Weights of a small transformer language model: LayerNorm before each block, learned positions.
Each number is 128 + 32 x the weight over its row's rms, rounded and kept within 0 to 255. Layers, rows and columns count from 0. Numbers have three digits each. The size before them is the row's rms in percent of the matrix's.

# layer 11 MLP down, 160x640, rms 0.219, rows 0-99, columns 448-511
101:132155155130086150161152041090122063140160142137133188125100168166162179126180137057100166137103128116125149107089149083120112113119153082142159149144110158100137090128069121161163149177142151
096:152231149101172152126152074137186099131112172125097116143103128128152136171169146148153116127140100160166143153134098099147097085106124123105132024140092129174127172112140159077094192101119070
098:093115088093113140156087146104100119143162068151158153094126163103093155132108150115039173150164168036151120082142126058125138135051142142139119132077107063138118095133160161098131132128153163
095:097095118081056135125143166160097078172136131179091112088167132116121156172148146103200077170113129110195123092127106083129153080082154160118144122159117086087171098068122137105075128124095122
101:188139172086088109103114121139166137164147160155150108112127138138071074145162120179099176133103154092090058144106140111123110049054172170093131098098202189176081107141096154120157087105142136
099:089129170103125144122107125139133129115151130148149119205142174114091115130105087174150095206089103084144130136163138154140105100204149135149116118171176087080099148109118103097175145126084139
099:108135107156089170145122111139193133138163097091123061166013095108087132063133110106102135127122152146155167110151143080170155178095110108106106123115121180197135119137181140132060096120136116
100:110129122187140046116154112107107175139122200123063190104174161112139173140082141138110122169100112090112089117093070172120128165125134099086132151154138138147150171146151086176102119114096117
102:101118103104174193118112062132173138096114156110120086144142134134065162180131135120086136165124134134122115097145123145137090084120140160124110131142137114146134065129165087135165076139148075
101:169182168128099116149126114112093106152135107137091132224123141120144066121078133166143116115122132126170098111174110127165172124087132087133152109170139134083142187064176150119155060155148209
097:165132198034122164106140173148089109168135116173106095159132183158120175117122151138148157133139126143118070164110154154133144106181158147081140153096110077100169077102141166155159131178143058
099:112138130132110165154083108102082138116141103206146119118075165140127142075178085166137120120084129110136183165099051088137094140115122163094146149070150126113136151149074139103137074108171125
101:081148061129160087090150124109130121139099110110090118153076169106147155104183166129073090116149118091165137099129151139160087148174131151088139093105120110117090188137151120150149159095148187
101:119101168136080132145078164145143186201132122114205105116128146140164138114165093105153111150136142101164151218096108173102141118226060086134097153117117117144123071130108097121141169163109212
099:169118162121090115148148128115113133140100134172099135169076126124132110121089153173154143151148177128158139125130082155123124095118135110124081128133118109142119172114069142092141139153149127
103:127145214123089129118090105122109146118117166127163139081142103145138174133172135134134090136129204136079163130131114120116088163140150126132152144090159155134125224063127188097096124160128094
094:105101142112133139149145115170131128150096112113140099178081120103108132165168145108116125163124164102131106166138102122086179125161178106122210176113101109110134126091168148185115141129097172
100:133158111150122196137058132143093163140135199110227135152131144095165124153089160105148140147112158079164112176119099035196102118122144072070157128116105150167102196123132131172102117140158196
102:123139150087138085178133154168133143113127145050142165091117098173099114136093141121089157093172063135120104117165166127102150124205128132144176152116151137135154124146110165099134154146105124
101:162134160110133087135093093115142166139129093118051085112095136111112113131139169141096104102114150140061151123140124169071139124165127141111172083092095123115152119057143158140065172159086149
095:116175123146159149106187100157120120091085120113077140118157120162082172110115211075141109072146093094172152163142124053176105111111097103139108101177122167099085177145113097161173147104163116
102:078103133117137107095113171146136053153121084088103133136089159105122122157102181124130145124168112122148128091167179144096116094127126121096137121207133088085211163121065115111159141071120124
101:139151119106135165192157128131155147104148137148154103122131128082112153122185142100084099126117109083190115103119140103122170128140127157135059100150171070129106162104150149150095100096091122
097:083125170094121146130068083061069109135093051141181094158159121168168091104135117150124147111133108108142111111194174185167140103186100142191099111101121060144092110173161132114146080109076148
101:134176123158137153130151159110088139119180130123172112130103102135077166084152083136133183109128142213128167155166129160146116136064160101134153167074108130133101167134119126071167112106118185
094:149188094143147120084128143173120103129127184151134133129098138110156130163160157103113168140168134131188107180111153163116186085129175111143123150141122138143117149158093161114067075143129143
099:132143091132166175102105120108135148141138117144132105114154141126156161160097110168172140134135113126122168132180117131158148130149106070120162152122155139170168132131158089085159159111071164
098:144107126193166101102146137105095165079171110162151142049119142140079108114118162133122130144112125095099123137189142129142181165093107143136090142118130046077143100168129132149181157145139188
096:133101119106105106171144140088147090164096109132089174121194148185137152094084113136111126103106157135155133191168139103147092127133133098131128078086126135131180123150161090213130111071193105
099:132139077127151052100151145115059146101144108146134073121154057175118167074112132117148146129168059101159106176117157177130132098149095163144103142063166117165169163140141172117134127179081117
097:181153163088118138078056116103103122146096141116086166133147127120146115160102171116070128089109093065105141122164154079134189126088157180079134116155161130106109160108110096131076126158105118
099:094169156090161198182142181115116144100080133124114144075106130105118133119127091096093097117096138117154154131183121107102132100148121079149087128081111078147163074118134073160091107120116184
098:121140133174128120120153094115164167154108137162130064118107117108098174108067159100126119080117153122110126140151117136126125054159104112125050094133096168186123123173122114142108096175109183
090:169144134137105156084140162196094134116113162116136111125153168150159095154132140114121105132077129150152144085176050102147128135139129101118126184106095141176106065134122142111164112088121083
107:119151186143159127092188070060127114116121144104139189080176152099122169101127117138080125140199204068149099168142076120074104099171158117123106175160089148108117167142170145183152225146169161
108:110194090027141101109193116166087126139144137102145113112098140106084179122056127139094143164128160166156153174163119129098116143099064143099083076142144107115103088128138109133145117161162101
102:134207115129083129139129087110113148165119061184102181191100124132142158089202113072131116117194155128134141129145119129155091128126131147124110114054137112144123131144139139140147092133134084
097:111119094146149064140107159166096139152147101105131134095155094149122143141132127172130110157089153153168117138097125092135135187103093112162122074153137111118088094110113152130116165123057148
105:085130144112150091105116160174134107077190147111103154142144145131075188084140157113107195165077162100126099150132193110119126129099102123147087091134170130142136110159106160113122128122134139
101:136146117100168085033074118112097050158104128072102125148080114075141115081130097148073124097075079101045173184106145153132105159176158085165130101120190136121109117102143117114117107110177140
096:125110133138197150128153091165146172116134120130129106143073130118183183146085184081146049101144138110144092125124112166094102135116055100144118081103140146165131090119111105162088089138141117
099:116127083099133156147105155083112097090080126141160122120116134084131175145165147133122078100161117161092118167107103153129099110095124147181174100142152142156136137149176123150124153125080058
095:130147126168097161162111127122097172097148111159072069131173130141123163077125106057092155140142166183117143100112147125185077096105109123096134119102150105118148126118113163227138155114078126
099:131089132156111134100112117150079137139151115146143131120169161158148130145084103109150146101141176143081086143101142125129145107182167172121150143124101180089129123161168168090185198162173099
098:119128139145162069142142049105138128146171109106135183117163122070143121103049165163124149130113111105145076113138202110155111144166146187152114098082205149071126086188151143151134122113076137
099:167090157083090105086103130129206162123110109150137130142160130103094166153131096142058160137073118121154140148152188120115173118134137152148126127157152181152091153119154146132130124115134158
095:103129128129125113146127102172122159213137125121074129137163141161181133174078113092111127088110128084174134163196153161108160142127133165106100115143109109118143101053151115151123154133078145
109:119120149166131103120164132166149130134095166154119119109151053155093130146109063097085178138053149111092105106114082096100102120071157140156117099106164129125169122094099107112124189109166152
106:112126158183135160091102153121107070125118191108154136131122160110112172148200089159177142176121148144129156136139151147142160125193126173133091124130099121135153138131094111132123093107111162
092:072136185139114132131135156140138138126103117119121157154156175138134161139149170156138118124174114109151137099154172173114079118152158133184114159150147245114124125144139124173109120138108127
099:142143069134151136113136195138144130090085135168143132138131127159134107120167139179128131084104160169141173105137137124146163127148178174152083103110105170053098105085175166119134099138144136
099:081150121173146159129114158084105136164099103103091115126128112144066131142140124149132139122110109156138181165140150168121161107108101100133107129067131132110045102113158122046104158140158118
107:122145118167195157153155086147169053139138099078145148135139124090106119128101143163157113106122101139090172174166143129138166136105070165198125135148108068122129169133164153116117170180125156
100:124101087136156151129103108155171067090171108147129170137134094065113180137110168098148113110179126136156072098144109112129125127107071106145083150187180130127121129102144148105081152153141162
103:141099091076086186087189173116125144102163113070137103125114109132123131146125189121180123091151189103157151148097157177143112074110135131139128110163097124102134152130186138087141124110092094
101:191072175119109137107113116102104135159158172165080079129119127161073130131096132097092097117096145185084096172092148055124151110118095128122111115107155137094114106153175112193101193148156156
102:090170150161192164107104194148177080066146114153093165082154125119131078113087126122107051114155189147069097116160171129148123145139114113056068164138053115174112160168148151124156099124099172
098:117143144123166083162122180153127104118150152094119111149118135090071126110148116155135190135165127156121128105069136081154115100110159130170136129113092083149171140165132065134148176093185141
103:089108138117141140141093182092070088165179154105077085134110152147154104132169141105115121142132172155088125117090185160112134158192130154112184148119140107148112174135166080141095129094102156
095:085122126250122103153146114106056120129191108169058111096148174106119151148140178104074148085138137200069074103130089134126178089132105128127101118175108158134097177113132101149135115112154111
105:122161109180101168131152154117101101153106158075111117102079163197132148090047174096197119104159100165157165106170118176112120108137099161088183172166126100114153173132092166159089109186054102
100:132117123147103110144190132136145124172095124120076176120102117085110141128133150087123130142160160114085101121103171111114169152105112197147186110179055080081147097159095122147144101118102122
094:098101120103122156098122109095068133145106143111088116126108104133147198134139139148151062145081179115140154105112111142083122116127113131129154148070106148128130143110121101177123096122154112
104:101143089120124086137175163156088066098146085079167142169120067154027141129210113145176129150078151159115135168080178085127105138128122105151145169138135143113145196123072117165101149166104167
098:144101156115090158115162141161138125098120143145132152176136211139143158173136198098145145148143179144165134133185134076124078078110193158176089133110149091107162167126179160120157077113117147
102:068098185145146103155105136149194131136149131112073176108101146112083103102152171112146220084054101090077127122099121085132156110124104100150105142149117200133078093135104084140110082113066065
102:139088138127114125132128083127120124124142128154101082099116109104091139133149168150131143155131158048113157138073134155083097155145163071103126068045150132143126128107139112160123078139094190
095:102138123154188109162119106097155126081109142147132150112100107095113180103165098134106126101121110115143143153110096088106101115139108081164078098092113093078117126153129119106123099195138119
096:156105190180135125114133170100138112127136095124204125096109126148102063155131096131119116131129124123119165026093127138084106122161129149133145094112109126189114135122083117091108073140100137
105:095123123100119131099115122029129197146103070151100134154113119112081167143103116075053153122127141133153127164082143096093176124127170120136077121141165126151123091150069127145119105171160108
102:073109087158112130122143151103142206071139131084091166122126155118122157125150106092172092126106157114117047151097143160119127148115109141110120092143104121174094131110126097179122198157132145
101:164116150147155167168132175137170137165170141134164141092151129137091103118132078091101117084095118113112150111161143166105140172116144152111180150166112141136088064098085139150097166134114060
101:106160126104175143154148097134110144153159205119129113164133116138094115129117147101087144133139141143121142123112152097158177196118176106113115145174182140086081182160135125161108118111119127
100:130135085152151065130148179137161159113134117129146151116188136111118143072186131160094116101146142124141081122130102113140136115167142131135114120165134119091097125173128158123149177078137095
096:152098128120138096143133106078124098076152135144165110130152112164135115111108126184124162057071083123100125086113143081088098115091192218209152145124106122106149118147145172133118134138120172
100:156157055124148090172130123125165134096095139104180183195153165126147082209140142086041116140109150122120115113148131086100049073136152113088126152145134105128130155154138072161145108135164144
103:153125131159118117180124139097175153131135121140149086129125124134129094147097117182113134114105083100054151125201189099168089121119083138087108141137108103075119135145132113102106107095108068
101:124121117109095125138122123130135132070135109179083164120081122123115127159124179187173110120129174140091099101174114075161113145117039085129095122166152139119147131109096133119122108181098140
098:113101148148158138117177119159146152070189089090154179141119055068131093139135136075130133157093121094083179115146129153106131152125113118157136094130132123134182075088087130133164130113154140
101:073092149136100174112126141144182111159116102127127143140163064172122086155119169162098109125146128138167121143116115122149112109148108081148100138108151078075095131140151152116064193116159096
096:114081116094090076075165133136079104175136128153165130174099153099152154114194130128093126133165125094125064167089197128138105153107132107112125083134119151118130109150147114128138115119162113
098:133120130135142160096125122154102061148165154183135060151156054047153082116075103137184119141106072116136099094101074130146126130114160140155167107142136149126114179088119148189141071125104127
099:164164104189148119096177154120150123119095156073166102186168115112141152168116121150128141122117084120102109105119112121113152165165137098169128138137094117121123134110114151066130121140144193
101:171142066099152128155160166154117086150099174133116166104119109138143141133145162145126126149137051099107182119158176127095107151145143144149147126116168100111100109172127135104113103101102159
101:153079126208142071145130125161139161118121145151130130161150098139143115107196153221107109130097149124190145148154133082087097140151195127120130137117101137127108077075133144055155115113088098
100:167176213087082067192141163119104084162111145139153167162118141121113093134111190136109160141125165122118108131154129140136095171143163101188147158169172108097124131090150137039135132142122130
099:105136123149124162124130157082122093112084096119090184124187153118112119158128167078085106135080148173161076066110134109124157144162124113118123125146126078133133076117139092139108052171149105
103:132093088112099138133135118110207124123192165156138157078118159126094127099148193125038138137125105112116158094133067115157120111110152049150118115154143155057113100163139135113170174132153129
101:181092121138137143140085118159101146143156153104054129122174097120129123106179145164122173123152000138132052092120122119109045124134152073130182155118155118068140070070131080148096161183148155
097:111143107093203125144142152116154072150123104091162121118135144145128106112135149148144091101203123172095133143132083138123107163152138117159089097142162123212066096094134121103210096137165125
099:153144133113140112114152171113121099123104135098197125142164108108150093150144106163170133106159148123099142159113065119129137129108167179148112157143143104150181047154118121108103114166149139
103:128160069140150144163106111169123089146162137169152129180144126117133142085137122123208104178122115144195138014088105114139093065067091168160202116076131106183173141113164088166153060115133152
103:134138165084087082110064128102163092134106131102142099115164125122125044158154187157156144065083138122121130086125162170161178122166155089175120140112129071146153126140101103108116149140112131
098:114173103142105159065107177153109119192146137100113150172147135073156154177166102125075108148182116140207152147092149149211114116082108128141158143137129121140147141133059109140114184129154122
108:106144069148110116095147148114125170183133119103134180091160120110157108139111204118144143132054088118097062155142105151121128118121121105083157093168170125107160094120179153147111086152120099
100:139100129152115097133095168094095165174071076201152133132106092098134129092114164124134111133111116135099101141142174158114090141063140150107134137172124097048122125152220163119081159136118177
097:144116146169149093100156146132152052132120166095161138094138158143137121139135105155113052142081144149054154162148105131138098173089131115108207175136074216135148109163085120153071150119143118
096:114107170072101131100142144152146172140176117206145154140110149161115062108145069204132105179090128152212128210090109154116172127144128147153126111180117080056154115152123127112118106102123136
098:142139121091130116123129144133183153125097124109089141107146183057161145114069175148099119114144129162094154148127138160085118126172109161059099111130099098152128112087098084151136055124099147
100:080161161099138109140180088132128162111113110127094132070075114148133141147162060080189175143156168107133136146180168172149148115125116124223093153086154156126125152143104158157119070098134099